config = dict(
    n_head=3,
    d_mlp=384,
    activation='squared_relu',
    rope_fraction=0.5,
    bias='none',
    init_std_qkv=0.0174,
    init_std_up=0.0174,
    weight_decay=0.031,
    warmup_steps=41,
    decay_fraction=1.0,
)
Each number is 128 + 24 x the weight over its row's rms, rounded and kept within 0 to 255. Layers, rows and columns count from 0. Numbers have three digits each. The size before them is the row's rms in percent of the matrix's.

# up: layer 2 MLP up, 384x96, rms 0.165, rows 104-172, columns 0-95
# down: layer 2 MLP down (transposed), 384x96, rms 0.0401, rows 104-172, columns 0-95
up104 098:192108162108138139157141174121162114135130157150088145142146150097118105144098111079134131148105113117110131103130137122163117132186158098094145166124110115112122119128134154085105164158137136111120137111140165114081096156133153119149097137147174141139120160146087144160140148118116138128
down104 094:130094167129105119149134117083188127138135162136152124118113116141143137117070133150117097113136178123131153103119117109133117125163114089093131158103154138108139113128145151158126168092090121158086123137088130133124159157105148137092112092112125139112156142136082143142122143145082140178
up105 095:118130163102108114139130138129122202165115099143081123113078107129149134101130114145128130138105156123132138147125146103134121127137175146120162177087144146165139138120122123134127141132154117155139088144081114118161147176151082108137069113126088157112132110133146110167114112118108157114
down105 097:081153093134131129116101158132126136154131110164136180102111169149108129102066123175142118099120139154121139119113152152135131174137155101149150141123122130120169113134132124143133117092103094176109125102143120134113115157157106097096113148129094166118185142111136130092157131144160155104
up106 103:153148124167112145143148142130109133105154114149112127148136141152141165158140139162114120119148102104145104108130097079131144104112112138123132124110092151126147140119162127129176146169150122119073097107097083131127146152198093111113107146168103128173107170152148136106116137169146113155
down106 107:125137140099131135112121121146127108120128129138132144095147116124129126137110107156158105171136089117127166152122104111133158115092123103160120125131091086146088082142098127144149089126123080128173135074148187121129120099127167120156112116136132140119134062154121100127105086086113101103
up107 111:088114151118142129128183155152130103150195111127115125115105135063144163129128110174112080089122107116199119118123118122121167111135122144136136117122104120142074132147115134118172164154136105129106119104115133146102109113116120124128130140115141108106082186103142125151138132120144137142
down107 100:103103163089132114152108104096142151145123160145091132077148150138135114149117108130143130130146135138130106152170130113111123173110134084145135162155091148068145070088089097164126128128103123155136130148131159125116112136124133104121135122107093171120119095074107159132160107124111127121
up108 099:123149123126088117072135143138081135168164111131112114110101128106140102147124118127114123133108133139120147160121072133150097113140090160110158101168141165084133083105122135105173082100119102136119131154117143115125174138147126113134115129118172081138154115129165083122129152143105106109
down108 097:144137079135155110133113093150116117174120108158166116160166115120134098145178144155147111120114126146126155123138081164136090121148080127168121086112139138077136184126111179150168126098116131173145141127124156155129157179127152144140114140129139122122129117144140145145137140106126146144
up109 099:178182156140135096112136115135141138099146121113144098127132101091088145109127101143119128139118069117105134076134141148159120088136127150104193112146144117111104164122124097175105135122085114140156133146112142160109149145120144169110109144151158126153152137142109087131129078141124125122
down109 102:129085154077105140132127140167126123099116154095129124122113135144155121106115174096145159131141103116162120128135123128108117164122119103135127151122152116060160114127125112054135102119141176116082142129109113147121162111156094118129137136107110154117100088106133174156090153123122093122
up110 103:149140137164153146143152096099097126168136131126105076150130120094148136162142090178133169175122143128095146138139137176138153116156126136110178124102111136158156122111099163152098103153142111146094129108154139154107131141118092119088115120119168160144136159101125129140152085130138150115
down110 098:067149144132125160123089153102146116148118137118134165137112152094158096131147149125147126110115096124116085122110129126138134091109187100119104118139134105130140140123121120137153130119184103092153099110094127126188128177102125143138144164130102105125128113147146154114172186117123087118
up111 103:120162117142087120114127110089115105101133150126125140165124121116132101136160131142155118154101108122106135168128148178137142141143105133094117108152119155162104127128117153132120120135097091153130136137197118125093138096135175101117093122103170134167138115103124069163127097146082170143
down111 099:133140128113198153151171123178160104141183117177169163156102121186091136138123153141109164135117104093120102135125110162109099133167126117134136129145158133102099133121123115141139099137144177141137088127120091118136101141139139147108121151129110143126145099141103129120111135097120091131
up112 092:156143143153126098153098160114112159119104127084126162146124117110083138130126148127111089147145127110110150122074172156114150117153163122143074135117117095127126115132134123147102111164140112128154119091117075106155125114136141092152106113069112110174168093137118102108118166102131118138
down112 100:145146157109138110105164157151106101144112118081153103094183133147164116144084097118137073135139107137107157110162132082116108111141131131080053110113110154121139120105148127134118137118149139135149090126115158099154121137127131144156097113092160127113181114108115143122133120144115149115
up113 095:093163129154141130097127093149110143109117160135118124103134122143177153166118158113114071121140164127176141091128086130118115134163109158151080129105115138125137132117126104139140159142168151119139118149160119173151079131129143166160092117091137113137125152168155139094128124131106104163
down113 095:127117175139076162162156139112168158143126144113105107134129119097070095145119129122125137109115116152172107121123103151123131122166106091106088150127105136107145108158140150160108145130110138182168174127150143121131137130111108135098099149119125172126130126115148100084117134153110095077
up114 097:118108149150122116101135134141148050123102092108129137113174095108113115137211161126111142141156115066125125126133112135131103116133146120127125121104129114098131071128111102126123161132120146082111115145118116094142142173109110157107121136177137111139119135129126116123082148137167149144
down114 102:161123121163169088101093084106185140128158160133149108121114141130128121112080095134161107086156119127109104139139100089149096146166104120111142101121141121100106102101142126147123121130118144150113098130113118187077137146096162134152124129124104139089100125151106160129151123135164129118
up115 100:080130116122133091134092063145132139087084131136112143143137103106139174106166126108114102095116120115111113160168151137166130092115123098124138121155100127112126121098143127104113135136152095143130131084135134125140117118149121132107097050141122135162104133086122109125140074107099132152
down115 103:121150135147165181178129153145127123140143166107156129131122126131100163151082151108074100167070151093147128137161139140109143127106111125128104103151143090141125106149116110123125154115149129142129141107119136161093134098145106124142101161127169137071127104109143168150121115129151133081
up116 089:117112134186101131093156116101155102140181108113097134126141087095127113152128140115198132144122144137138118162149132118107107123107075147141104137124121156151107133156093112087120155153140107139140163128115154134109163099124163106166090100144127112143146167175112113134127141129164147125
down116 093:129112109143173075199062092131150141143091095110142151138127171135136147148129154143121118112129123143138144097105101160159170130126134122129141133102163126128115126114158131123123155152124111101125128101098151125142137154122122190124153161134123127103118148132187092145096156121116150106
up117 106:151154093114095110153141150090152117150140089181125169142086144107127137142147105138124166143096134117142109130145113111135127093123108154098117171107183104119111148129124129092146139094146142101119086109121122072127180146139132128123159110117135079169134133117111108106139098163119126160
down117 102:131101151101105116132129132127125151095168160126193115115117147137135139120189141134127122109124100108102147145105106129105139141154089143100142138125170119101149102165105149139119123126145123166162131107099165160125117142186147165095126133146109164114120132143170071120134117111068122139
up118 107:143152119170140140137126113097145081126112162102108116121151146146160150084152119103125122153102081106173108114158115126152098081143109148180100128142120135164192111126127132135137124152112138135097131121124100141133124180132085141134107102147155159123097100146170145132156137120104094144
down118 099:130118138113188119134124165131142110094125122175141130139181120143135113130132104120113153157105124137169178137136117141132116079080134139152126147134106137097148128162114117185126083133086172119098147119161105136114160137184116158108165105108154125106125122139135130139174116150124140110
up119 095:143128123157113103141145092140111137162130114146134125097124160116127152136112116115112146123156132147157152107147128136082107126149125153124119139110092127162100089106116153094095110118111154085193121107140156129101167116151093166111048126124097129169101139115142113098110152094159143116
down119 098:090142135118173127102085166134109089137120172143146103100120100153126171104099137167106097121107138123127108115200100085120117155133133115105145142104101140114135099109130142129139136092161178144152127136123104126124112138137163120131112138150121148104128135103174120157146153133142061141
up120 097:159121129139146083137105118097104118107081112120149140128121092106142119126157086095143143129159137123063121122130110087119115121083094121137123126147127099133095177106149111120115137141110149115118073137157090125139096109128150142173078089127136105152143149139095110149127157126076129124
down120 098:101140124155135119104167147123193129093135127141135134081112137147108127194137136125160099125115164148134165130122146139129125165155115104098139172118094136109102127151128130187155129105111077086142088130113097137130134134125103105154115112147127131135113166124138183119113097109149159143
up121 104:087128076135106094128114125162111122087137135166115152140095138115126166124166096149145102102125098123101096139128081123158124073143124125158155110169082135104120202121128113112091126090114099135107144117129116138126124146120113128160141165087130104168110131115121139122113134145143105114
down121 102:129115121158092138118147092131133143150122164175131088115127135145151137137061140144136139103114142092155120115158127094157151146121093109163111132120152125095148125128132165127059142112138131145133151129126121157108135134087093103097154151128151115120156088116125172090152071136128153154
up122 092:124084149134119138136179139074103087161158138144137113124126071115159136127152113131101139130110107161161143103132125140127133127104122142133162118143096146153180120119109167100096089112125168114143093100123164135104120096153110115118143138113140156100118122184159109139182133142126135158
down122 093:097135107129162084166147133117123116109115114122132161120174131119159152099101136118101111116069130151138117155148106184094134085116108108118156119137138126150119156173151147195129146142118150117148122122157063136136137155179128163158103121148108127130122139131128109149114166125106134135
up123 082:124141126095125146125112124110085101106123132156130148115124097161123126164151146158102177087153123125124120147157119119157149140131145174129075092141139115155105134106104167147074102131134118144093112123139147123141142159109165131148139111114167123163146169112064100131144124080152151124
down123 093:100159084150116110163068153119128152099146094151089147134129126120124129150137138152101123113122151119134110092146152164099138150126110145135111104155134105129160131131135129136108128147139116161137125183143114137164137181137141132087103123154111185087150144155152115116122166079094086121
up124 092:105110150129120158128161113115102131120137140088155151118085100135152114145154114090142155119113149099131086144077136148122151108105168134175137136110114117123119131147107106069150065146128141129155148129101189115092117119124111164122115115133115143098177084123130127146130100113129159106
down124 100:144139080127115084125137139128134105096091125128159124135168110124118134164109122079109118142114126176102103137103116132172106080154114111149131155110110140165188109098109164142127145118129073121129135091091131104130143165155147141137149156135133180143095137126124128125178125109139103131
up125 093:132145133117125079114116128097128160118135122114125132135148133088136104115129125155124148128116143130159127076090139134136184154113149138102113121159137149116100156112184125125090122160123168055097119114156168094104095102126179141106085121127145109105132125125103132138125096132144079108
down125 095:150121098119107101139123136128131092151116142123163109157151148175144130135152102142110092137175103148113078108152126154117132135111108156111082121108130131131116111113129102146139131110178117127144136138138109131109115095134174114131185191116096085133129129122162131130127045111150139134
up126 101:141147137144194142114107145140082098120153145109129158139150136126150099112111111116108144144143103106081107094091145157138190171128149131164131104083136106149121149136124147133136136163134130117161116123115141127122150137096156112127085110138107106125121166116089094102086117125169172152
down126 099:134081109155100103137122135109184188132115152154163101095129130106126168161159126110172139156130131123147102138126105142118098097142113154114135126145154100130119116117120121173122122122122116142114096086129101134100114101134118155137156122130131153144080129131178111179151169140077097118
up127 103:133130107168053154120118157126121142145151142140118146157107114132120119126115146164103172163119174121116106168080143142129114089068135117148092126108119126165113144117141109123133105097122145118163172136154091107103132132118146122145168122139161110108101054138134121134121140137125134115
down127 101:109130124092141135119142148106119101115135150104136126087086147128149164110116101109091148099124103129205124077134134141088087104156111075141152148118144095124106116138153146134106111082172154142150095132113104161124123106130154110096138140113115119113080140147141163122131135109166128132
up128 097:119120132088140150115126089136146119122145180126113124165181103134126127117111136141136128134140088085161097113118148109124101150123162151117103120146153095152140121134095106123125120162124122103117145105160139087112101174151107107094082150103145141114111134128095117139091104099099053101
down128 103:107099128105130125146116133167138138092155088135147136158161135149137115144127085154121111123135125146109084124161153099074098159144115117095091124129163131183150156137116121151133110157093094123083183129137138113139179139122136168078113123134137165121112141127122127135123139145132073129
up129 091:137142117141137165117152126143098173118146164125105134106123098120155160158105171120110131136150140143185144076159108143110108152146111136128077138133129129123135125158118105106127103095138132118144097074131061130099098163161161119103151158137150123101116118138128188121101124125125107148
down129 096:140123137104110108138051131090119093146112116119145112121125195079123115114087105156171097132095124134149121184106130112121128131112160141144127132132146121135119133102134158111121146155149139159168132087109108123131154099114121158138077131142101118171152120111132098168146135141135124088
up130 096:102114120160106165165146196106129131116143093143165145125101124114167122120149084119118143135153111095086138137117174083115154140134137148137163136152141095120112121116115136109175128133152158098182161104137132136122110134103149146115158163136145100136121120140084149080106122127148095108
down130 102:119117147098126102133149115108070110126099161153078131124178097150124093143095160124100145120141129136123144177165099166135120090137083095123123142104132148137141138124119156136099106126095117141112122108098135136145104176105116110140089154171117129120082128113115128196124123113119131149
up131 120:147147147128102147134129138114100136126140085121085151144159101119135107108126112165103168131124128089130118086147120152152123134192138108116116117101130120131099161130139155133109169136082128129126139190173138141099122126162162116142078156117176154097143114076128128161129129120133163129
down131 104:148149114123165136126149133136104148140094116120112141139134074122097079124163127143175130133116135113153153121109174059141133141152133167150087088116114136126140127141106153146127175118113125148112133163127117129069097113137107106119143126107139117130131111073138148089194154130126138125
up132 093:114109131123119138123133121152099171109158143138117155134079133132158142140111117125160113165146153126151061121091129119131115105075125102145124087089140144156134131125147114141116130091122128121124180138149101100149108101092110060154122073157138118117117117095166130107096152104123114120
down132 098:148145148113169103106121095142095134113091137150122124143115110152127143125097150105155083109145105150124096066142135090119131146116135097134121064088115144128091127116132107141119113119119155144113156098147128146107124094107128132126123128074133159109121110126083097080135124092059120125
up133 106:118129104131155108130124129165101110152155123136094130094125133142124132143132084127136131128167116115141137096160136092150103108099121128138088138176133144122115195105112147096111123081090124088113122174124125118187171168127170131127141110138115083162107117089096124113121130111163141114
down133 108:125123133123117147167123143114149147108131125128114149103105126095123120134154156112082159134049151105106113131119096123069122116174128182100135108149123118152139131117108110131144130155124106128106076131134128120122128111160143133063139176132173152120165113112126104161165153110141108105
up134 104:089092149128141115099152143142137092139122170131112151135119156090155099149153133119107112131128163132120128132102093113207124072129107137130136089142122148103103140121153147152123116103131106091057128103163097118109130173149118131150160114168125103155116141140103148145128135126102108146
down134 099:101177162091156122147141145100139115160166088112128156103136106129091093134131162154126126124156145155150122101142151115139123131052157114167127120122113144150135079136143118130109140111166123146113158133114117117112152162175119105162168116153131129125135106128141145148152167099170096127
up135 104:086122128128082116158159114151131142132162113111132144107124128077136135136130121127123122111119129151102141127109137177139127087135148152145111135127128116124077191164168132063127118087092109127174115130118165125140134142146129133168104134161133140138086110156142133144098097174135129082
down135 104:157125107121120153128171180143170111122143099125142106152081102154145125131117138143095123127122143084127095083132076078135158121142157103141136099134124141133164101081073088145165131119130105104100109133096128127118157119144127128114118117125147120150136123162119149120140173108165087145
up136 079:133130117125064125153114148158143130152144103074121164156118141129149134107145118109144169140082102113144114106155148131130117124137115148102131128152149098123126150096143134127132124116171123120113166114118151157178102143114121155096119142195141090119118188129134083108147110114098146081
down136 089:128119133099136106179137147122098114134116119136157133127160110123104125154083122092078126130177099132117140127138133131169129122108110102124077107073151120158130121130131101164099098159146082133142148119127103106122112164133139206140093150134087156107123150110122105116160119138108100115
up137 095:170122176166121104144154140128147157158169147144117163085101127124155126166124101148090096124101104107110126111092159154093143132159115141130085139100118118128081140138152111149155153120136105087149129128128083152114136095128152096136083132110122119168159160158135113114124106122163115133
down137 100:158161116152139150166134109158158117134130169132097146140150147166105092156108131159146106119130147180090122103126135141116099148166087109142078132164123100137167144115112152116151104155124117154114162134126119127134114118091173115085154160169112140109136144102124159120113090107162113112
up138 102:101164149162143098135114123131097117122147114130077175159151124114105087193127132129079169137135130132132129128119110120150134130146147107139147153114092130148135157114113120160099095181103144117139086136104115125133155079124081146138141170090085108121142101152112133107121133130154104114
down138 098:131107103169095117103172116097096127132124110138126136175097149124123132169144145098177136135082132111130161144087161113161165137135131112086156149104114143131143139146127114084124132149103097126135110164122135162127157180171134101118130132130089160095101132097132125103092109133118163129
up139 096:111131143092146093114109094138129100122130163097145142129119158141169134113113169126146147145177132120137140086124144135121098117110124153156149159108148111151136103093078053129121130084112141147098088153138146136108170166160133115197130115142146086134146124124140126121133147136121144113
down139 100:106125114094110125160103101121124136136111132090144141101130109145117109173130152110130135148216100152120123079166110140123148162115146130103132093135136110137098146159153145140100114097127138166106112156101188142106146157130151121143129128156104083111131152131126134074138095165142136122
up140 108:136175134177149111174115159165082116103143116124126130141065110097152148075156166148137150127160140140135159130121134128121128128136135138083116131132174161154137163094141116108104090144140121112083118124117152159128119115136136118094137124139101127168130093141103130090132108124181141138
down140 107:098136158101148166112121116129112134173127120093124096105110182143120152117105102068100158154150110135111104128136133154128089132145140097149106113129090155126160088128139089138119098160107098092125133123123136144139116149142114127148132089085105143153184078148100168139123114132128125101
up141 114:137130132130115075118145162171120142124157119129131119110160141125102103126148159103105114104129108153099119130089105143124101127105109183140170110166139124152109133138072106117115107128150135114145095136127127163113131138090144080113138134164132153161101136133127144088172153165094075087
down141 111:143128146117124079122164127134105110144168141105151074129136205105108094152132124120108112117099089145144161166135115107147127096088105128114141118104148101111121074164128086144167120101157131115116087168122126108112137107112131087109125157125127135114142134119136115081144111109118158142
up142 104:104118158105146135171129096153166145110111132109125128137112087119141130092127176174128121109130096086112133106101109128126143124111130110163072088106099170125111109118108115112116143144142146147128140123139160108128106158161132095122118133095157112115160059117129158154110151131171093160
down142 107:109140108074145123089125080175132164099129129114130156146100143144152114123108120192139103129120134159149125126132116134164154125120122094085118117103145159133096106152104150133107125201148144132176117107140142136076156130113127094127133116109169110125086130114122112134129106151163134105
up143 097:145162121129120108099107121100123200129159138161147120115140168125146121098104103102115092122120105131129132112091067097121121103108108148160121065106142116098150093103111167122121164108104124155140137126128127147119167136155109109109150158127185133120161130166130153147140121142098108125
down143 091:125121134145130190114065140172136144095148121140154059138091118091123152159119121153148131096123179129101133165121144115099132121153144110144154115130152109088115141143127150086128120120159121161185145121120119116129131155128109155090099129127103137138151151140105167113112165117107110120
up144 105:170102122112137140105142101152127151100114150092140126115122134125136133112098155084100157120128133118107082135087135134144118082137113117155175121126112115156121133146130183146104092140106139149173131151128120145125105119132187068080135110143160109148159150157097110105153102100120100150
down144 098:123111125142112092094096106131121134129121169117134174108134144150145177125124104121108131157092137108164123102135144147129165159141115162132119128141125106076094116107152104125121109101138109113093103136167154130131160140128097094093139103078082173105124180110153153131115113173115152120
up145 097:119127181127089128111174123145129074159104105150142150115100120082124123116142132125115139089178096116163123140146123106152138085098125097142104122165113110116133095089110108118098174100099164160148127159129107159125154156120133114139133123112119110095161104137109153124091102144117122163
down145 100:139168160094176138120131109122119113098126133135141145103086133080125111140095115095140119127143114158149104118161153114140122101132109136104126146108143125100127072122185158133113134120162117113142103158119114113133121204081141139102145131147150083127098117143174121152162166106117138123
up146 110:144144132191100153131075098114128118132091120159124116121141145151120125113137129099122123094087076120139170106095131121171173123119099143139114127185128093168123135108128120138097144182134126107132146175131128133135131138146093108123101111128104107138142178128127103121091153089105126145
down146 107:153184120088127114138119106128110131182090112126152133139120117144121104140089130112160146125148109109152151085127147128109153137116110119114139099139122130134168112108113145139093151163134074174150174151143113123127126173149146121103073111143090091134181168109140124092120115151116137126
up147 101:142112135111144156128177101123144141158102114134095134178125126107148153140151082111143148157117107112131090133104125149133173136101126122107137135157113136112110115107178144113126127084126089123144059130077148116107122123106159093122127089155167125110134128138149119166126173078120107115
down147 102:117170122126122177085115116144136121172125110094086097128126108094157081120110087128124116125123120122141096126164123121159169104131105157123122089175112143146148134157125115131173095117133126126140112161095146133130159132128165174151167120143081111124125108066126152155146142117142111130
up148 106:147130138131098149138122134089106096167132110123110115088140094155116142121102122095163157118132132119122119117156140095135128140099175123149126168108139109139096122150123199109114099126124113120159112121206112091131112132151092148133176094101110135131142135119083110114151149143077125147
down148 104:158149134110161138147142144132147142115096126127136114116130106126162128127122116135136124138143154167130093146147165125128137110122184131079141132099120161119158146150157151096115142137153141127147160173106152156086118141127133176145160137108111107174123115139120189121111039132110094131
up149 097:104110135136084155125139102119084110119102167090157175121103125117181105077153104117102104148140073147154150081144112150106139127123135147149162133100114093116165144158127125130123129125101146119137158128077126155117135145157122139165131124133138152135135130188126143167153117128129166125
down149 099:147162077142155190136150154081158115103118124131132139145139118107161100118127102153112099108095089110125143115090156130105113106137102128176139130143165134110093215129103139155116130138103101120139141141114116139096136116178147147137149127145128137153113120136100112112145149124084136143
up150 108:116120144139093141127119134123145145160133110150104140142144094112089160116121113097113095121073123128101131090168144133137162122106185094132119122132126161134149100145119122141135166109170152083114138144118143154113130163139148159139110088103144086128148090187075154119129165132100123133
down150 101:136114159137140101113150111167118104164160097162118152118162148131148120119113144143139094154153172167181112133125123090123121131107133100164118137098099126131121119132172100118158139102125133162121170106147121103150136082129109096129109113108176130145138182122163152157160142117154175127
up151 104:098118126093102118109122107138133099136149150174068124120116115140148165110107127141088145133118113098098133092148176089158148117104113135133123143140129160111097173104127137121109126099149119137124147091153134152141134116147107113065143100139171111145156084124112077155112095136146138168
down151 105:129135069105126171111139141125139113107124108113133168134142103130122165105079104104107062123147162144102114132155132116137117140099175114147141140169099114134141168137089148151124163095145151118115157083132138159120163116127144157145103148103146122122117134099164099165103102103152119106
up152 111:148161137119133117076119103097103131145215141092181136115111127101179134097144077124150109125108126104120128090076148130138145126145127142131130151126099128122144151144125106096153140115142159119166067097133142090167131135115142130129153091162109125137154118116142129113140125138130132133
down152 094:088148140141178148134162164129128130089116126126121163151092087066115133130136126132151108160147172134167164150120129160129123127105113149156153114100154149097142113150155119113116157136121148134114135095105120166111168095133138150111131123138102145130075183134133149185125124140095128129
up153 109:108117122134154088181139148142133116157111135116086130106076107162143118141126129112137160154165113127170139157116087168135117143132136099125146163178172149143114118129132146157091145111118118114111154142079125115147140158143112122152102099105171129151092102129132121140159123183147103096
down153 095:181110101131170149152146118107175140162106116131103106150106091110121095138111123107100123135197125133143143125117120104170147168133075113129126176144144156095151115134143175138162125132108132171117139099114141131119121140094118090153097138156101116149113114119122133168145131144119159153
up154 113:117102122111132121141171086138128129095124101164112119116096110128136132100135135137157088165115104133099106134137110091146120116037108120144152108095128120123163158137176138122120160144135140128139115100139109109139115092127102113110096065110156130165131162107156147092150113168130127137
down154 109:134126108132104146118113132126120118112164131097129106156150143153122153151134090116111139086142167091144151117114145129097139108181154156111140156135109123088108095128080130178134108151086099115154135124122149142137109160127136129130146167144163138116123112127090082154110143060090093098
up155 095:161105130139151144109177136184133124144129086148101166169131104114125141177148144109122173145118157129153132138155114109150169166128147137116199113180108096134138116132108136116128137132099124130138128158112159136083132143124154081130135126107123113118134081101094145166128122102137147116
down155 092:131101109136113148099156123161140153173094125113150172144108112124115085173126106145121152145152150121149169131120156066120143147109119157141158121183100146149142134136123088133143105139108139135140157160104147125113137139156129136145182120134080127126136098100161176147135129123112115076
up156 099:112083145108118091114109148155106127105121082125155155150107070115124153095182142115138138169123156110164108111138124141142091087179126105148140125101162123151126192113143140118109123132127122152124148099143114138144159147126117107135091170100144102137112159149095123143115112113163137102
down156 088:146127096140174125097129112126142127127103099101138086167179161101131113157115092134139129119132125165115130157138106123167156135137135141136140126136136165153117100155072137134167131138125093138122148088088182127110128120099144187183122147145136131135126115150138091131090096116117166130
up157 099:126156175114157131076134138091175117134118152141127145144143121148157125124125138123116174111109142111078126142127130074121109101106151138132159156150138116145085066104143121165082125154119103120110130089150121125110130129120109156110108073126137131126199130120106114109133137124095151107
down157 092:100174095103156127140094138148175116118133159111093151130140127134147155121127121157151090107134145112149118123107155153107131080114120138126129113106107163149170108139139133177143142134149129153071137129114141108109135115127103092119146111141147140126084129190174102134127201121131150132
up158 110:145136159106118129127127147143131097114116131116113146111140114072119154136093107133107153143129152112161082118133163136160099095135135103137094141085135117157131160123108136083147117111092099147119139108139120150104144165143115075161153117140128172179094171124082153168136158097126109141
down158 109:136150108145133179178093137125128112118127114124136097117137146137176113119139131137106141144158099122071117108092151151126081141151132115110124140108090101095136096157164108117117125085089149111124126153142119103143087179125129071105126106130130116113092107145160160165150130099137156117
up159 100:101173171117142137138106129134141108096179068137108148135113172142147144086118158172155116152106142097109141109139109118147173148108138134145090156113147104143116121119140128167112115150099094122111097102133133144139108145123144133089140124099179163113135114180139128147127156125102153095
down159 097:154109097111127139116137144138118108160081124117136099132114091150129123129108137103131154148156103150153106134080118109131101096100128154136151145150093134123106151137126138123155161119095144088138180123113136132136121128140147056165106093166126112081159124102111186117097137138168106158
up160 099:144144088175128184123136120157147159145139151151115147128140144117132165174149105174139104110130132149083127123130184168108113139150133150098102154100165125124095078113112145108094135147161107119128129157102116180110138121156097138101172122135154104149119133150149116120129125134103124096
down160 108:122140151042152102148140128080128120201112119139140133133152123110120070151111142157104143121123101107143101129135129125186106101129142122151137092134132129156155100136141162103124172124130139119097101112117127103138150145123102148131127146127133128128133080127130140132143135061124090155
up161 106:136140105153123126101109090151146125134136187148108129164070136107116152149152138103143122139153136118112110177139111111138121144090165117110160135151122101117147126063125134105118115158135095136141144153137158140120151127142113114149172122097111124125070086122151100117094106064108141114
down161 099:126106105117121110136119131155119125099141149090144154172181115153132138140144144137119123105122082150128079172117118115087143101093136179193136154167138106142105161105107125119154105116141118147151179153148096122150111184134131120136156144147096141102127105150108154142120119108126148120
up162 112:096120109166130105134125132118111166144141152152115154119092142168102126146110130101131152138159113112099151140091107117094071112114157107098111130148112144106105135131134190114119112166132111094183108161101107100123119137128070114180142094112136123124108125124162085124132133154143159121
down162 109:136141076126129162127122088102139139101137147160146146172137099142113118130133140152120143140100128167186131162088137139148146138076130126092113137131105109117134160140151118149169127108146119133117116093095159134080110160098081123106156131168151134092117144132134110117117152122150192142
up163 104:131130156130147143099115112134100147107133162136154146158127111112145150094138117094104122119077121142163137097096151167113103165169154122137121126096116128142126159137108113085120115135132133144156094144149176159167111123120205103113119126154143158119160111166151130105119106091090098142
down163 099:126109152126136123157139116124137088101127150108130094092078129084148106141117140152119109164128158120108150144125175122126138100136093105098173091138101159115157128127153134135110166142141168154129105108087130144101169120104112116110125102138134084131079187154133118101147130163154158129
up164 087:164098141113099134108131170137152150120141145090155126116112127178166159131138156147105121120141140122094135125118107147134152108128153130089159159105108075123144085129107113144135125194182179084105123126108111150118092148125113116153134108105125113097094146160129150165131120127099129149
down164 091:148115137129101148105141107171124131113110108156173119140104103121121141121144114120094146161126127129127148128151148126131147125140102134116091086107148150126143168155131190095204138142154166148128156117136159120133144133103091191101123152106133146086118149147150110148147112169085120122
up165 099:096136124111166164136117114110108139141107139119137107167124132074112083131141145146150157103134165144114106124115109139138123134125163151125137139147130096119123117095135153144103071152114144068100135089148179126130098125146119115118135086140111134175133101091091099129082070123122136108
down165 102:146141154096132143105116126159169091149141138108153181154126145137132123125084125144139126100134114168128150137115140106108145104105124105122098190140143113125122113124152101061155162146128129132141145143114104110125120139126109111127171126087092161160127185149142077184129149145139124139
up166 096:148119165130117130127114183121103076136170112147131139120117128114159142159129126100080113153150150129148154097141123152166135121129150094171139122144116131145121147131102118102117191135132166120142137126107112073137095128159127146174147140084097162108095154109120116157142106093157132158
down166 097:123143119123119124125097133123150108092118115118152111147148160151113087153111135110096110149108142101113189122141136079116147171114137127107120133105140174142187080150092122115123150131124162126126124134101087104143111110167123144104144097088086089146134141093164097152146106119097105145
up167 089:160117131151128122147125118129092114142154130148126138090084121098118092111117134136086139137101133098146157163127147169147157111130125117186119116147085128088096168124110125172095115117071153131180137113097101141124114128119163146158148140168104153154090100125136145156107112093138131118
down167 093:122141177068082147086127140124148105106147124116158106125140148161159161085129134113151116124146114096119109141156164131097147094120121130110127089115185150144117129097138114149111140087130084142135134101140135069134116121157094110115106120124138086087131121159148146126159132134117091148
up168 099:151149136120139100148100125179113150113128099147084108120160147119111122138138124118109169155113116116140121119124122118142143102155176119112181073139101096076095120121095115089104101111137112147162122177089091160133112180136124132126120144150116150110103161119157141148105148111143097125
down168 101:110101095151123129171155115095169136142156123130201148175101089131167118110123154103143093120157086112151131156107105142128148153133092122158105144140141168144133106128143123120175143135132103133112149125129137162128144158147122143145129094161145110124164135146103153140107179148128173127
up169 098:099094129118109143142092138112144140133131132119114150153134144120111143104129121085110162143105134147135145107101156114134134130119106128130109106123165135093113116073108112107141113080138201047161128117134158105113107131153158098136116142096128119149144125119116053131100101131129170131
down169 094:143105106151109105135143139131109118126108123100122163178146145118146118121103108126139086130158109131108125123115088126079115125076119118119101131117137142137132135110128113105139074109163148116136154122168098178174123141155175163097121114144101121077100173110150098109110085161156128115
up170 107:135119147133162132146123140130115115126125114140116145110082155134151151165116156100082103118144083138121040098178136126125129133134118128161121198111115135121141109101115145109115174088137153113122104151120166128134175156163136132154142112137129144145098098161143109138101123107146148121
down170 101:127143160112134157144138134132111090099164127140158162099134159162091105110130146138146164124094151131117168067131147140126129115167118093124120140122111137084168111100113140123065167138126170153165132137148071134100128117156098133126139146141121121120144144114163135102145158114126086105
up171 100:119179134118129115143100126175116133103087114151125133110126100133141123131161198138111162107170136091127069149144129157202138154138095139160124166120094144145133115156129127125145104105119147143105154097150117155129088159126129108135122148117152139153154132134100129115139173147152135116
down171 096:149091152135119139090091166117141104139116124147137142149119129161134119106132091165111157121114154111101107134087104086153165076113135135091124171094156126131133155129178123129155118136106169106118143115090094090080113086098126151119128132160073116110150128110137134143127146102124125126
up172 092:108116165128125118130097138116126169156155114141136165143115141119110137151099137103159138125114119110145131167131119109140152112130121159151109115136148088124085119127071108128112144125170126132114178179124087150122123095140162092118114124076102144130078132162133202112133140156110094141
down172 102:136111163125131106097154140162138144082147138134148076122078104175168123130145161123145144107134143141137129095145128139152123102108123102088113142094212082097119130128123165152158118133142122166144134144116100157091143137130146154154095096151147132132134142160112125105131120167121115122